Part of a small language model's weights: width 512, 71.8M parameters.
Each number is 500 + 50 x the weight over its row's rms, rounded and kept within 0 to 999. Layers, rows and columns count from 0. Numbers have three digits each. The size before them is the row's rms in percent of the matrix's.

# up: layer 11 MLP up, 2048x512, rms 0.166, rows 637-703, columns 64-127
# down: layer 11 MLP down (transposed), 2048x512, rms 0.0819, rows 637-703, columns 64-127
# gate: layer 11 MLP gate, 2048x512, rms 0.152, rows 638-703, columns 64-127
up637 119:571467593516395543447475527426551484411378540539544538546536487559531516370428543497523551498379543543564465489472502475447559528449497628564518466472525532501444455496562527423460549554542539
down637 115:422393508441495531523508432529487498504468554487513515578460500595398514523463570557525498521495509538433494506439531525576487511577517557481390461480485435521434488478480398439481411466531438
gate638 095:415443453479465514495444530470550479523562464509485578459510529425467482521500543478490466523566515569587438551466465546491599500478532514576543554438445482491571445511526557513425455465433465
up638 090:524450491478585505523488440486579466512486494502452529418486516510412559490513509545421416450575466531506505431422566544418504462499529530483563460481499416471446455479498537554475483471424461
down638 095:467526519461536504446507546530494443545478536533542495445543580542441475488431436560572598437515469454523469554456585511486563417449513472466504521410539608497536505489528596511467485522479484
gate639 102:544568534591475512421466545541579550449542495505473532547500356637514498463454581489522467544454537544445529577489493487507475502492509487519527561488488539470523571517575490573402466520484530
up639 101:438516485445492592437566534515586466560498406605489546466459489498460502464499521548532425529530520509487578453497522549513532471531510535381473605496478512558562486482451533547484537524450462
down639 096:501481485537457433593578552470510495485443396445482570483531549507529508509455532481520467545500504461491407522507443530522494476529556520508493501452549539570525517472474487522556460505503457
gate640 092:435528506504533538396484560444482473523457415489498407534516570484447541459597531477439523492486445429569498572474386549474508636501547448558530445511564445514497513578444530492528528530458458
up640 094:489613547541488440561484449553655506473521528393455399508520588544566450504502506537558444441535490465455439442483512563465631528479522516457533548530446541555525498576578517540526513457555509
down640 099:518460503573498451560518545554559494491563499494547490487525475559579487525478510487512503475530416485549538531507505399569621557532510521362556437429525518509520503464505515454399502507422476
gate641 099:433471487524474462424443466526528507350540437503500429535467474428505590521544566496497465526465514516425389468469430425429560481492475510529503555423449485466488451500610497547534471513458523
up641 102:528487595503466441484486514548491529463451471484515540539537488507495454529482443471498588501619536489590512489528512520494466456508486498431543424558498465468612514510492409456483488498506454
down641 099:523496587569437510488573454486537629532479500479449514564529529551529473434445449468519502522586478475486399422389408560476457454479557474531444483517522397489513498494601574541502547437597561
gate642 102:397525525444445420530486478439540448559510518443556486570490515468505494477477501547388500478514574494475451509506512540606462507512467505553544477546540402501453380451499466467492462456497574
up642 100:501531448571453519588496468475503431406561414427523608504583495488492497623500533537471525468510566542520512512515498434404514452574542494469510533550506580415504496522470490555474552460428538
down642 097:456511466524492577467463494483498450543454505596554514482451496498557544506469472572515466552521423497490595533468548467510482460589441513460564538360563531499436487509445429494512399543464500
gate643 100:554496497522458468424529474449474580415545460478547549540542438533462402485464531560554484469491448396501507474472488441513544557415485407634476479410424461507502391532537495442494439545552420
up643 105:479374515541492518473503520543509497525442504462529465509432438532548467521458497606518577517448468506441554511521466554400575415504456521529508547475488496531526544548478575421541453496423509
down643 098:569461479490492496527481554466452473590473491556567482463546530559394492473644472484479539488474486475508466537546444454488454448472542460513451506596522474473472625541430533531506486430505509
gate644 097:511439487572607391456416440419477543548490553442473484487502562468494432511469505474486493526560530456469437479494488501462616558531614489586526509493452544515488496522513442509452531500572426
up644 106:495445464501454464473476444503475628505424409498454515451535467538499530519496451423529496585487472526529389557500577529531548469471575428437476479523496466597481498448591472493443530538544583
down644 096:518541525463537469522612525432492559518531548479591447506511560504515503514529437470533460463518555592500426553517489468540597612526546498488516470507525461549502506488467502482413415427603523
gate645 099:519476507452499468466553551577531464483557503532414469527502517530456471566488492447547564454516521520452443490461533593452512541433542486522461597442555479481440486534523422517423404551481472
up645 100:481551502480510474501473503445569559531579461527427540513568559572519517534406459411530458556519438495566530520491512553599568436390543455465436530515538510499525528532555527437505393536418446
down645 103:566496480476531533370460516520494551530483526503446494474542502461520378501546427550472507580540587548495424590547609518464520587584511507473451590502511450503483501497521418486423492426546408
gate646 091:471546404511417495487471521488506443481531588433425471500490447600533417476541454517625513603452462474531537434520448470493463537578564449589490523519422484522509566561577517444570493464439557
up646 094:523420530455555508507535529513474496512449392519479440439451483399511560493490502536386508461593579556522410531512514522435492564460481478438530516517531506502510404486532467538533483639545483
down646 099:530492504521511502513493471397485544456462541554524463541473494448381572447417567529479556517545477488492401461527575535530529518423427442482521459517538484509462419472534534494548528576437555
gate647 087:462459447518384484496551514454539518466564451571449470559486531566484442496551462459446482433503493649499460552519510620463598503566519518531393505501497567520455563472423450558547548459460569
up647 086:467510558473454587454574551587480458443559436577470438554481511474465530472482471536518476446512515521570428492563487498543562410515585481584430503511575519524514448455497422573486545599509556
down647 084:538437639426504456531453521508419490434439553585462476537532478526540486419444565490489488540486486498522496478465418490497477422546487572580514550487464449536493475533572536547535499547436558
gate648 106:572498454499465514449509516483493554569404554626495399540575451577476395569523487574488517487471467432480444453569643370488507542559430427549448455375484440445526526517477544459484542472542537
up648 106:563427517434550555490449492573462643554456428502447440492527495527452539462471531417605590506395402545595422476532566443462538520520510521516502519470538456534411514473492545456484448483554523
down648 106:527495559470475526443479458398453473476457504511591533572482520486367540558567419378509471567547514480462469550415427395514537502440534483495549582457498500453501534497544511510523464480479526
gate649 108:457482494459458557560488466541382554442573532485585487440466479439511479492479465522565480420536608497497460510439463472481503589572565464442428544461526393546466463470481456443517537512530454
up649 105:460483583434568515494398457509493533470433497559502557384423534491544446538540415450522538567538460520474489569538475592477526491518490475568439493570514559527485599485457438485422479496495459
down649 101:582496438506431597410483561462524466506495530479508539516478486547469431554434504441507535494448433545402513432515533441482500506521486397582463363480594513481529495511592476532523425519475503
gate650 105:493565560463593538439486428471519518540523501529576417457457495568548571418490492491434542502438523481501574411457426512522514503424557436551467538355535470565505530503523466544549542471474539
up650 104:487500508521585435559525484472457512472459494468504604553448555491559538506571517474490524470467530472469536477519570546509535529547463378477466515567485476495522665583489548493526455570527472
down650 106:510473524466466471466578486468455522497469502486531538562490466443492422600589594446501500532518411564460396500511521469549506462512530451383387498472522517453470468514437525419464505499576479
gate651 101:473544478442531384457490423477565481552543526439558636395359507536500495507561454485525539483475464615511556564431469428493520528535572425539545557555556505559463544470488459487577389443503498
up651 100:551515467448552501479617476458445501517489469584509478526494461356484547490389475421406514546514536405545453503614436472391525502502520517515499491434511456468506442459473435496484470500509492
down651 100:488412448476546459527488490490494485456504476518433490450585483505493496529467490505548574456530478529440429504563538454486417412430563423462544429577453591491495584471512498440532463495497512
gate652 113:515428428465487555647480558503484483586496451526490462352463495489486513431504489445418584514532531481407540512401468543550558560442417552464455550532486531537485521468599510475505408527488484
up652 110:505569390480515474493474569534415570486518524521483546420508448474580602370464523458472542477535473456455509478451582611562563545514539534514419451642530493554505519475550432430398481524495461
down652 107:477525507564512493495468501487533464557474425511610515393441529542506587454521524494554483389531458457426499499500478501566503584490445566482493481505424533562516387409545552501583423513685340
gate653 103:500536573445485504493543474462457542423555483455584541549421553578507503531533493493457561516502504407482436526446460521471542471598485515556475500518529410370522457485531576533472532518592450
up653 105:543520512486527431465499439516516486561457426575482581450580587447466540443464471505508601482421500496538531469506408459509510526426540460516580533489455517453431501470535458556495513451563423
down653 102:532489571554529638557497520615403549531518529538403507494509532538527499497510523634464487420566524438428479504577482497478523481408538492527635421510585481436524514468567486504421419448519481
gate654 102:445372502486423602468529469434526515437432548479436484520523458484513541616473528508515467567513533569553527525393370467553614502547443540467424463447412475499411559442477476508492491551531612
up654 096:504406496449510507494528492509553533514516570542549545542480522509430586509459456425535489521461606576487520513529457621535471457499468526459504463550424522578551549471494527490559431496436402
down654 100:472546489520520503495509533553573539412486524571514497479501428539436532505468467511477445482558559522528537583552574532546530533388475453484512500492576518531566563430401448434512495458466474
gate655 118:489458466490475381442484580548576517644426469537500516407413495545472539539549472511463470541596449523511501491500455495521425546452413492526573518517521573489558524476554509546412523487529454
up655 122:471496529494492531402552465561526388455487459497515566446548400456530456490484465511466519537500526478506470511524499492500435538472437563424502574470464538594562447531529487548526439553528574
down655 103:418495573564372561482492528565564530554531476579509471444440493422489451533524414522477506486483479451554406529513457486428487462524561527517426461470417441467541569579502496580511457545542507
gate656 060:500459459542420578609557452475594490554384463468576448502445431481581490499518456457410434575535434450473506474519538529574477579489591478459550475516491347531435391561487486506644517532460442
up656 060:420454505530531546477639565518605443531467530483550481538480567521474488438543375447450506514526405420422484500499588457421495567494634556489532539486529479480441510517606460552621501535469497
down656 062:472474500452527604580538480467592532524492480496517396553507523439488511564519511464519520612477498537504497444436520511569476559510549387485477497582442640469575396536486515420466483467420515
gate657 095:464436479518442497458518539519506545483486532459505464429541502522512553525464538408593478460472481532547505535565554542495461562558529567564415369546563538408483445506490504545427421506469500
up657 101:552485549497541499526502587495562475492515541532433448568512453585556484470556402459489491512480481532428531435555418536498515483447587584489503504549484546509511552462444482390492433550527512
down657 098:559510619469548540485503497593498488458500402520319533440479537474518537574521454491481498504524500494571515465526378518527535553437479554487598635571488535526416542540499432487338486491527511
gate658 102:419535515447585471533570497600508504478548321515539436486474570538446545429551502599375506535496503598575556586455386553599500431468501480416506512427512475441397482505481509574549570500442546
up658 101:482552443488493406487481553523534432518499560501529455479533544502492564416585504477572450556498449579455606502495552506490511463391468439491581575458488510487418472519586491604547474490520499
down658 097:570475561525490497537542456547540572507586514414441522535471448518459519461414502550385499418476553453430469476409508464479549487531479457536528527499460544524572481464517559454495498516446452
gate659 105:491479536512456483518496478630547421435441521517526481488359494513544478548475469468538627440523545474426533561499503469501538521437466439403456592448516478498573492559566522586472465589534420
up659 111:561416418437475497517478519516360519471586492515509480538527525538491447459449494507478428570519609521579432460411531504509473477542480556549461431603554498538467512529527477450496536488512540
down659 126:531528459578410490462541548556485568522594464544514516488481546529550485517480505607545584571433629564521446565510561383502410549522534487444491551507452556539509513481510454543536438626475463
gate660 090:514449509528534455547453497549589421554497438501406461484492584436587539451465540425556562458455495535482517514500409540451539483553447497414521546494463548493453543534469531461541442470472539
up660 092:494507491458550437465547549549507415482560516505471482466519441440519490510427412491612484509497502462428515545447439460543464570522565480485537555549391470517492477451474546516518500480557628
down660 091:462456466513522572591506415495471518499556504603448589499416496577598549470488478485425486483527556421468451384516481551442470463533518385479388460501541569437454606482487527549497473481459506
gate661 109:528419509447478572585415616485497496489477609440452494382560530493532562573468568497521463502574459501443348552491559539536532547476561443445473518424528491446505495564599506537519500513398456
up661 105:536506479452557498542456476585525438468517505598498526575468525474556602460550517523484495507573472550457572474528488473453483498473582464562385540526399506602454566489430465472531494465468518
down661 103:486545440413603523546464545498445551470516560448564449437441632440533533536490488436530493512508438405542610578509475540521577517514491483401512464383463448524501478442521472470520564467488415
gate662 093:458485538572579449471482567614476456553510481496499489606498474498424559473546491373503465446495514510438589571484443478525433558476447449491450541517489512575407585442415568502437482600416519
up662 096:423462489541518449413501501492497496514547572500375488474510614525507570544474570480508491535525499509452525484444597549497426509439513522446475494443428530532511485519549582460496529524452528
down662 103:431468460553483541498578585622497409460642402584461475446532456525409488505474445553466547500510486581497559574509521589510425534543597468408434580514468467511581517481428470556560456434549522
gate663 096:446493490559509482562545582497488463482507464569443477508466517538463455446523449601488504468469550440516464523559560473551571441470419549564538447536480517394514474466482473540538514474502522
up663 101:523541423463438514473439494526469540540462574569566448411448533465518474522519471486435503507484464622517544490414550471525481480525553384529459538492596572608599495402483462507437482475554502
down663 099:487568512438483546464563479515436581562483620592503488485450518431577521511477490522441493457545465532508530458422563514549537545553379426544504519496521422440578544463370488492500458470503464
gate664 103:562471515504526572527479475529550439517464485636468507562521557451475528446538485535553518516450556525471465505509457425518549484499479464561571486535456472510506475514427447415480445528459521
up664 105:530502491497534498479507574545437470417383432498538466512508494532575517530537468446514566493498540405514571560483523431567468485459527514525455475518552475489581452472428480471680499516463480
down664 103:519525599441562401480480437550479502559462447513490408420469452508530499488560483523526489519496385455456461443483526561602447503427507508501521509496462570488541526476479540539476466531480444
gate665 074:536579506489556481469545457508478532471554497442468378522512542499441426430537488417531515496559479606521521498469422481504482466491608448552544486453483463476470511468421519480530472453493499
up665 079:426425473539551418505515496490487477438479502450540449507600403520602483572573485474477423477529434486575495475538477465443445473531501500493504454462449589466432570507449387474456602419504476
down665 078:511447457596575490492497488484550422502446524567507418535623473587497521508517486509424530498420526503503418494524433533490549481501488526480469518489476419585527501568546405485471517495525506
gate666 110:513461539476479412471512464427535565402546470415456552485557489570476477494495540528539614536601490525472465453530542470555555457473488479585513514435468499483525475535520546495435486511568510
up666 107:486498586458539449534522481451423462487475429520497473511515448598432482468537556483479522441496517484412520433468515535497468530500404576559519550511466460434592437512501498503549440556531427
down666 109:462471534409510515502501515489493489458517505442504578524495514564499504428497544440509468522528537476385498559446428492505529441523521448530467531500536473462572573435490533455468508503439540
gate667 104:426580495432467444543411459530470533445490452522410491553519579510532537560483581484518439443561465503436487427495585467540479464520540498550534488494525493461539581432399460482468537506510553
up667 105:435432483536467555623511574550544493405546408524530505506478475513466562508602493473532503571582480427543492438482391488508582587497525501534520535434464516517514416403558494498498544602489550
down667 102:442423527467491553528513446457473549461407368457473622484494543449357500588525482546488483506556421556500481540492480455526500439526462345538610586450448524431454488583557504529568457476506456
gate668 108:584485533385489521481516481446512461491556506542516516501545506469358517439506525450423435530555465519457520480425507469493452533503469532485534498400595458445547535515542553473516529486465515
up668 107:458549479482466467428516467518450440463499569566553493547401578442501517568529505479468400462527563558540594475496425622487509488452511552502520501580498569510527496554476446568444529588509498
down668 103:480566592530478486426507439513546478554393529455543455539496463444479451609509515445514519490532391551467538474465491472615576525446500630441450459614438554466504531513479537470526469497400588
gate669 099:486575502484440530584556496488472478565544472522651399556552444468507602500410506513536569444493526527543443491399479427542491540493434474506477628491497429380494470569476459540531451480544478
up669 095:472537489427505587436468586526619572426543545497528472491493580485558521440440431491460590462523490519484579578494462496555523503418553484481490510500499452386578512452464557532473490500494452
down669 094:459573566464546517460556478537631507397514517466601542540431550505441543446582475507462584464565530504545503510459496452548532401496479555524467488492512537423489475508525478512498509504510547
gate670 089:504447564533468383515475505375504485384473501463482485520497460545491571504490550570518576544485591413465520516555547493519510451443534469580543520470508470456532448417466600504454576548586564
up670 095:483533463484426489485535468512507536543468448525574431463548505531516432540535423474566460501425477546478507499439416469444451453469465480454518503553513443505453571563453489513497488534455494
down670 095:497471673541515402439473495510508513585430525481432514509574469487506517534466555525462495553402588485558513460573498431578591441498491577415392400510487551483470549476568567540493499507462503
gate671 102:412529541548575486563439570490437477562413591585529494524341517560485581406543515581551516479618507470509482531535503502519517438520501522497562512548481470537521521613446557503510457546489539
up671 099:459449542544413559510626521508554496512495542501527554547594463504544523499480496558559432474487487478386565455457556515510563544574495510498465572431572597487531438552529579481495504482489489
down671 094:456469423519479532500556452489526510514438488510465471517499547491521549560425536425429503547465487518473591515494487442508491492466434501468433544476544444596572472545496484512477520428500505
gate672 103:565585548560461553568539497520566504535516474484553534570440546542444516505512507446403481479549505567490481529478518496541448515558457498571514488487523486485449395417525462634550449494550498
up672 102:481518525472558476475495556535519502419570456470515553506429542361533482537442507407535504473533483492453530434471444569560541526526460597502501517567476527532464540471498422540414496569494423
down672 099:462530519530488549470473433529538507553418473545449444453507519527502481504487407535439555494436488516618596417483557476517536531459533476541569453468425481439494495468375526542475557485499430
gate673 101:459421440472483499465396488523542472534465567465508429510573515534516546594525494567484539490443515390431505563390459550494597472512485438515482500530541497509525561562451441491503531454537474
up673 103:527501491527456494460507473538477526536465596499497551537505505474502510496486527431529539469470444485503512542448544571513451512479542419503509422563461411525544540429502578505441501545614531
down673 106:487482554429550453414435428527471446524554586542496538546509517486418445552519509455541498398496527418399479561446462443525487555495569581457492505535379497486510478446584559516385523436498588
gate674 095:458546490512455424509576519505516558483584543476512499474516560454472565583522454604535482507476507466501484468510519529451592491456466535634418471520465501475512575533519468457498531544566506
up674 100:433541523466474538403430517494508466534437555470517402561586486448562505535479466534515421514459485580468516494523458505466484534560557456422490521547491534536599475556511468505534415592609477
down674 095:482609465540512450485622458552479537450476507501444472474558519503567452543509434507407452512515453593516462492427553504479506550420449411605492474523537453419580588465436422484563534468459558
gate675 107:444573397517562518515561472614452563502518436543476500575478473448577428489454452452505459420488553477500444455460604539503494520472485559422551429428455496495453484442525455497511547524547458
up675 104:517443575535434357506440494484568538452488584430542490546446527497463510521496546438597384506466546456484497431565453462469480396592537539427568468547514501465510511533451526531472556402565580
down675 104:480474459497474620505602538568595560493520586491495541501464446514468452544510531523443560534548499539457539473529416537520548539565558519500502477454486478484481396467488486537619566461458454
gate676 075:561483575498605572485470508532510488451557454525488546558441516493473529505545540429513483565526451494452537488428505503529470453534461487553512564535520470514468574491457519502579489555537494
up676 073:514460459514563602450517516492523536441511513524420503432446519487557478401490529362500506470483441437516547500452496429489485446484461523526403566461532462470475473515459473564567451504505496
down676 076:473493485495498505458493516503545579520473483516553417519457485507533486547432505460458464548408507521553518452451415525495423444549486487523584524526592485543469503538472490650462463573515469
gate677 095:462474495504569424528510526491482527483495522503630517531457449522515450533483420491531394515446467586440461477441458487484580477497448582490433535409466582453474416531498575526564548486441464
up677 097:514467510405572512446551561498588488482530499426516512464580485513449537563551455416518465483462527514428563530470475492528500437558411568419508504487539456559433493557498493434550463417514494
down677 094:560496529561531460531431651562414437541437467541550491492539458602532586565509399506517457532480560447460462363551497503592498560464507503523565474520528453480516515548490527502564557572534597
gate678 098:458446509509527473575479423504409528403531587533558543492435509498516488536482428486435465500538538432490505414481492488594550515441498414487478499565459488544435573495398444480462491474545453
up678 109:543537518473596559473527487476479525497572445437508487570516475492559494438512466520517508432414475429509504563494466436468553476609547438428493519436494633529355521480511526428561462488475428
down678 106:535411457510536413578455602500436483454501478599467511594482454520420500536458502532471517516406535465540500548526520491560439561455485448453498535511523411505557475471478534531489525387462509
gate679 107:486502531403486504549475520520447464461433521496544477498549572489418480464538515500532466463503509510527534396535467455467421556591487451502511496505516449422462404519467561522535524564565464
up679 113:540519481430466597620409479362459460572538440421515467498442449519519522481532527409560533481473466555467466460532565425492571500517528443476466564473468448490510521558543548544563565558503502
down679 109:583477526529484563435585451449479503484545446349476478430469516473534585482542541504549563490540553504514535499556456484546585440530525599570500568449473466478469508553487554599449510518521428
gate680 107:411422599482476588476563412519492450489533538514514459524498456424469518412528521551530480442518532462497435513483424522497523566382575490494569494458561510522537481425532560466469553498516516
up680 104:504533474515523518461504380516482427469564520486517475506525536430423501533514430487465566483484462467500531440500541470476539524624517436469428466517490570477534611499484534480553470496379475
down680 105:501387511536617566594507469541435533484588573488596523458508541542545467501513532514549525541492595530436448493422520471466492466553445444522464569436577491499523488551509531507472475534472479
gate681 098:572488523470545428543539504510510521412648554418406531547503443573523426479480492540535433454524525496612500473434474452594516506485493487440399565535435380556551491533526475561596535668542524
up681 098:404480474516465520540475540413544472569434440571621456456393570451493464478515492417464478574493603402536645522476453538529435444435476492502417527473608548502421551466525499517423469398496488
down681 092:478462506468502485505425491486537465557398531578518595448386503461448488439554549506494505484424507507502463510501479537393480456479446427466432511543366493562520491511576474450461496461441438
gate682 105:509356610493516491549464568520412425450460565441472525533489520538382528450585556498487424521394458415509488532438480521437479547543535519416510444496543534439428472558493545591469523556479546
up682 104:545453486491516515463478598531555450450492487496508570499492584416533527498513559585512481456534518563489461372486480378571506521560548463484444467533528533504448520512554485465545542491563494
down682 102:361536508506451518540464564527554524501470527527466486551500465530481471487503500545428519512470477590582516553438457474463424437524515473454514492495521509492457478506453556546529407530563584
gate683 102:416582522507534577524540543570430499495490518487544503474522509591451540533518450570509580498517523531338543463453508508527501451573534496494528466434526585487533537513510479506475545514446457
up683 097:504567516456473533503592504565432487480540438459478439487512592478549400391489500533414490499529502510460578513445514439508537462480578436453561565514469447534437493499450439556522436524521449
down683 105:492487486452503572550447530427508482549528535591586492466558517459525563502439534516500481423615478445495546462584483411499436550577512564566539540546476540505478544454402478438519497486537457
gate684 101:514443527591527435477578489517490486439458546552508504474495447562566473524546500529463457438466410501503461538488406510385502552504546453495529611459524420478593482515512568532475516527517580
up684 098:541514524602468573507394538525498543474540434458546539447471519530553463445559582458441438544360478466508539448510563522512493504476597496457527481449551500531426490531496510553544488507398553
down684 101:523454538458505519457481547625543474487459569572537530517562475459527462526401500490572465480421452471512547542398499427485502531570524485407533591425598519520497477565564430564495520450468447
gate685 101:484519507501511441529416398598507426584442360501518491540544450461543522497507511394454521509534446398434456470435450522459564437457505442456453538490474472499549525609561542448489564490454461
up685 097:440538478512556404434491514578369483561521523508548484519529486426452597533467532499579457541488522517457502524522539580454487559545518470436504460396495522496593526419373377549454482452568514
down685 100:494422484502445423609565464481494566409462454410508532469454575499449483477570470496460459479440588582445467459454465518485454472465414346514450549429603533510491508483572532531569487530493442
gate686 110:423504514543476487500522556491501417449504509497438507474507519462532409496448491626536558474496457523548457616459522549525480354573491556451535495399481563533478510470505462486571444542469492
up686 117:457408427419459487494496519492473514535525453446352498546622448451540567497561457480506440497512481590444563529532444510481492548512501464487457510571448467482462494599530418499432503484505453
down686 110:528454380528464490484512549470493555550492512428550508416558464435625493543450464455538483473595521455437574534554507509543579416577508466495534503526612442434431461488530487522549509541486562
gate687 108:507469513463648476427554500528526492477432476516458557584443451444507428507454440546548575527515525587421571450389516478476374432525468404442475486477484444554462503522510493512472412568453510
up687 103:455507460404520450524483553598540495504491602616537413487535463527429463459463608570577457464546395453513537513520508583566480451543514512481473495559593573560496513483387533520551533466545465
down687 099:512618489464529478469500553582512591496466505475464547459476480499546553482513519548528549433503442435473452497513409550531515473574485533608478514471538510475484491611498433558522507545479452
gate688 091:366573575540530534488512509456470497518443453530454558542566529498519537490576566485481474545478479466480425575462534563540477465523482462519422531564488523471589556637454432470554496517451519
up688 087:471456555474508494626489581554479575554550482521530581389531454495528523498564484466404528454479511484548465515420568455484466474621402503461586445461586511505560436511611509493455545490423503
down688 093:470484532435614565483515555502476521573500527478556370478551593501465508509543462538454536498573459439483432501540550417478433628599504485559585478519550549471479528609491491507538534511503517
gate689 108:559438520485445493561517595462382554587550572441583456620424447519475542486521498536545515400512519554463495516513488550505418489575556447569581491557445443537457482381462482534468475500466488
up689 104:542487480559465452519475432495520491460440581484495564415491547553570450455581501545454523496541437507440493434502519385523422474472399529469526443566492495515553498517469501549514450439546467
down689 108:452536476479537440454491568524408475477460470498485570447449472496493490504496585502531485496512491522528456539499563482586355512449533528527508448484446504518490521504514476447560457535550536
gate690 105:479509554499389486445556567452491489473440599478551488441495532539469488542567491479497518522452470528521501560449520530512521559449502494518535557446592581508523514479612435507506541574597499
up690 111:556539557600630433479508554419584590535573517465631426521532531516513543504469614484538500526547548417495480459495500527538468439533525467434494454509508505512485509615480480461480467484479534
down690 103:515487551608474513440486516467524459459580429454531506482441525479471440432486495553504428462405548501444427495514394518482489489589489423548562519437468472556476525500562473485523484451504531
gate691 104:496449566478499478439457422577513501543534439578480459502507434466504514568479537532398508541566409492468498558393488567544487498448528495552461591588515526534485508476517514522494583538505577
up691 101:365561503421519471589511488438479457513540522404493636544550488576476565510394434460610551597546550559560505503474557476508545433531497488433503473404487457536542631430387505511542429543536463
down691 108:491497458482551557510536587508572551488482464491533459532534538468571505453576593443524546539428493442458460601519384465505524461421534565536495495517463528452591541477441464536432429489479494
gate692 105:554438509449470503520557419519483501596462491514457505478479476576498558455424537474429520479468486443513469542522535536574592627450422465430547533476495507547483493622466519456531494577498485
up692 105:511544440549553498398496461473528473517498463442533568463436479506561458555535513510469516469507449524476502491550427499478469531504551548521429555481471523444376515443470537546549460531464499
down692 116:518545553507457489489461659420469558502461507517465436415409403468412520428495461497510572503476527551533525481577413428463509486430455571487455431546495486457465504437437536481413494522523550
gate693 101:453558493497450457509495523509468582442489468473427478420519454471446525482472566514517482625484479581598469494509474584509543462455399476577431459475423565486536517545522429511530459485437498
up693 098:512433507499445545480508502438446392540536470554538522497442469513534587442563531541534468487459466544426588364518446458418551552495400569524471499449562493509443529436521458513517501479508496
down693 100:631439350503470413544546522572410410507466527491550468528428433358587507518525449531570438490520539505557520525490451604470429442468497468509434526577557489490430521548483522561561420445543539
gate694 103:526542527553538615500522435503537496535510426502545448497465507513529504536526499452530499434461475485475505416517494547491472523480572476424480549500547451511495471530455483462512487465521419
up694 094:508464511566531502587421564436461565478413576477504523442470521530470488461546399532490474453452550466462418413502517523573585509447525509503495475562456485523497496522533510524507461442545525
down694 099:459527397536509492398514414453367522491439524453532426478403499530411553478490500441455418484426527473572482514496477533497472439511461370577470526387547552407494478569429439582483545544447523
gate695 097:465543534483429677451472432474482511499429384532469575475426382519510534445314496406533455509507415561467529528523486432582511543471572382519516451448503503426518566473501537441366601554546430
up695 117:550501441514557462567492523525478483438508525412457472564556542454420533554495516540535569505520523508530519471552383558525471453501469540489516580503444527512559457501464549501484513465431585
down695 103:496528502502481495459453505430538450551419500549485567468401449483508501475506516492432372456446498519555457551562493436396476486512435461465495495532483451514506558507487592443446434524633466
gate696 092:538492549558483426424425554668537466449581510513477560562436523544483468465477554510525468541482502490416452516457519402588452516476506472544557507573507488524552481452560433419561631556529562
up696 088:451485583516531461433549474502462524548544517552474556415577462514483545468496587546586527494443569470496506553532462538554503527442428471571522373503522476480524448552460516452477537543538544
down696 090:444549479536467522461564486535562531473474464491497506528494487536524435567502534558562601587507495547465495543516370516557460531584522449499471467524554525429493538563561520418561471499530496
gate697 084:540439568458490438534454471582492477501549513450479438511530650545521452550542475504561540515598471408448411506369513525462489508491462499529342523582437491507488489559448477535529490419591519
up697 082:487516439489541458486484595491527453515493496519452477435491396438513554449500494442472521463455605469506559562561429551456463504519508529497639523474536508552523493488528517451517441619438475
down697 093:510546428459542508439546430486503408456375438515503502537540433540486460531431495443463479486467510484559474580511413535521508510458527499502513506415471528388515458490504500477549513588420498
gate698 034:493541428587535474526458448419490555587538499507502410571403437477489498467554370487458540468555375475469478570548544534532557558469613586483455508536496484493581417550495518494503507587482501
up698 036:533585413527508519477490431481464536518511522494501429553413486449514575394528505457540580506534352496421515523524595519560486497503681577567403462502509441408528504560449504523550455508434452
down698 035:490462470509456527432520386463476480510488467484538494511466504578481550540471449447542532519492503531447505537488578520444555517476456460507494478555484530506428480482476513581386496442446568
gate699 105:534397431484502548491564450588505483463560459580464479535542537477437421451569484515512434415406439595561529485528476503475542608502396533532449478462509483424490530390542485429474514591494462
up699 103:513506443585514535570401572559398577504539461464463593461529429542527452540492397541534541546462471436454469435448535537406515440485447492535472562470440539456436521499431479424492450541485436
down699 098:593511493422581632504488537551488466541614470488538537478450494496517430491527435515513519430556417498502506439515448405524446471472493446511570486562517453541544497473449542442522486569521539
gate700 112:481496560515482512598594419567446511446399512462402572476558519542561537509491497514586482618435445482595418554532481513461449451510490552485489498549526544548533507511447501513458528525552410
up700 112:503555517534474458521476433459610509512469438386449364501442476462586481456502464586433516504484551411554522371466507496497527561527444472437566463406474477487429614535552526428521463513500495
down700 105:607472593622441462499627509592532574528569516583394404491517526484508555492556509525551567417468542457526468510461478497538410514497481570570522450405481507508474528525548401449490491475501433
gate701 104:555515436477503432528584565473422520427515462521499525515579466488557569526466443465458519494537443553492456578476495527508580480513426363528408495525413566429468508560390514402495534480498496
up701 099:565515553522441501505418531486550441527531481549469452408411467483489522581522534557523466519464576461456453463560489529456570468472458490528496448442489513398484555523569500577382496574427524
down701 096:533532522580427503534574529479559487464521561609428547463440474499512497517551558534504562655489566439520473531545469447505459501521555410425421486441584509529497516469471545512509568543428516
gate702 105:419509543535446461574544543442493603497519590484533528479443499526550496432415537421485400424448522512438429480441663496554525421488470459454486574544533430504486500540486447525583456595369574
up702 102:508547431525503457539507446485397502468440453504525469442428382482439507534532556536450541503565480535524462510506558482548483532456523508528469477481503580512431516412523483517504442547542397
down702 105:471502424519605551458604468475579515485460527507412479399492538564456510536519436575523474610588503578448482446478547525478452474491432553513505582470517550560493552425431555472495435456532531
gate703 104:506538476606526474479406548568570490515515408556423515443471498545532425514465452548499474516475526497458514524551420453498546492485533538461489455502523477507555439400473531534555485552494475
up703 103:533487458506459572543461484473490442485445499498487560473459527537488488491566506566482421459424509555567452551467446548550520455552520397475507478386551510508483390477505490511523531533500423
down703 104:472457561463459508485496438447585498496512418387532532469562497504442410513482608463482540489499470574477607446369533408464469448464499380460497581538573506468547497505515592455459467481552552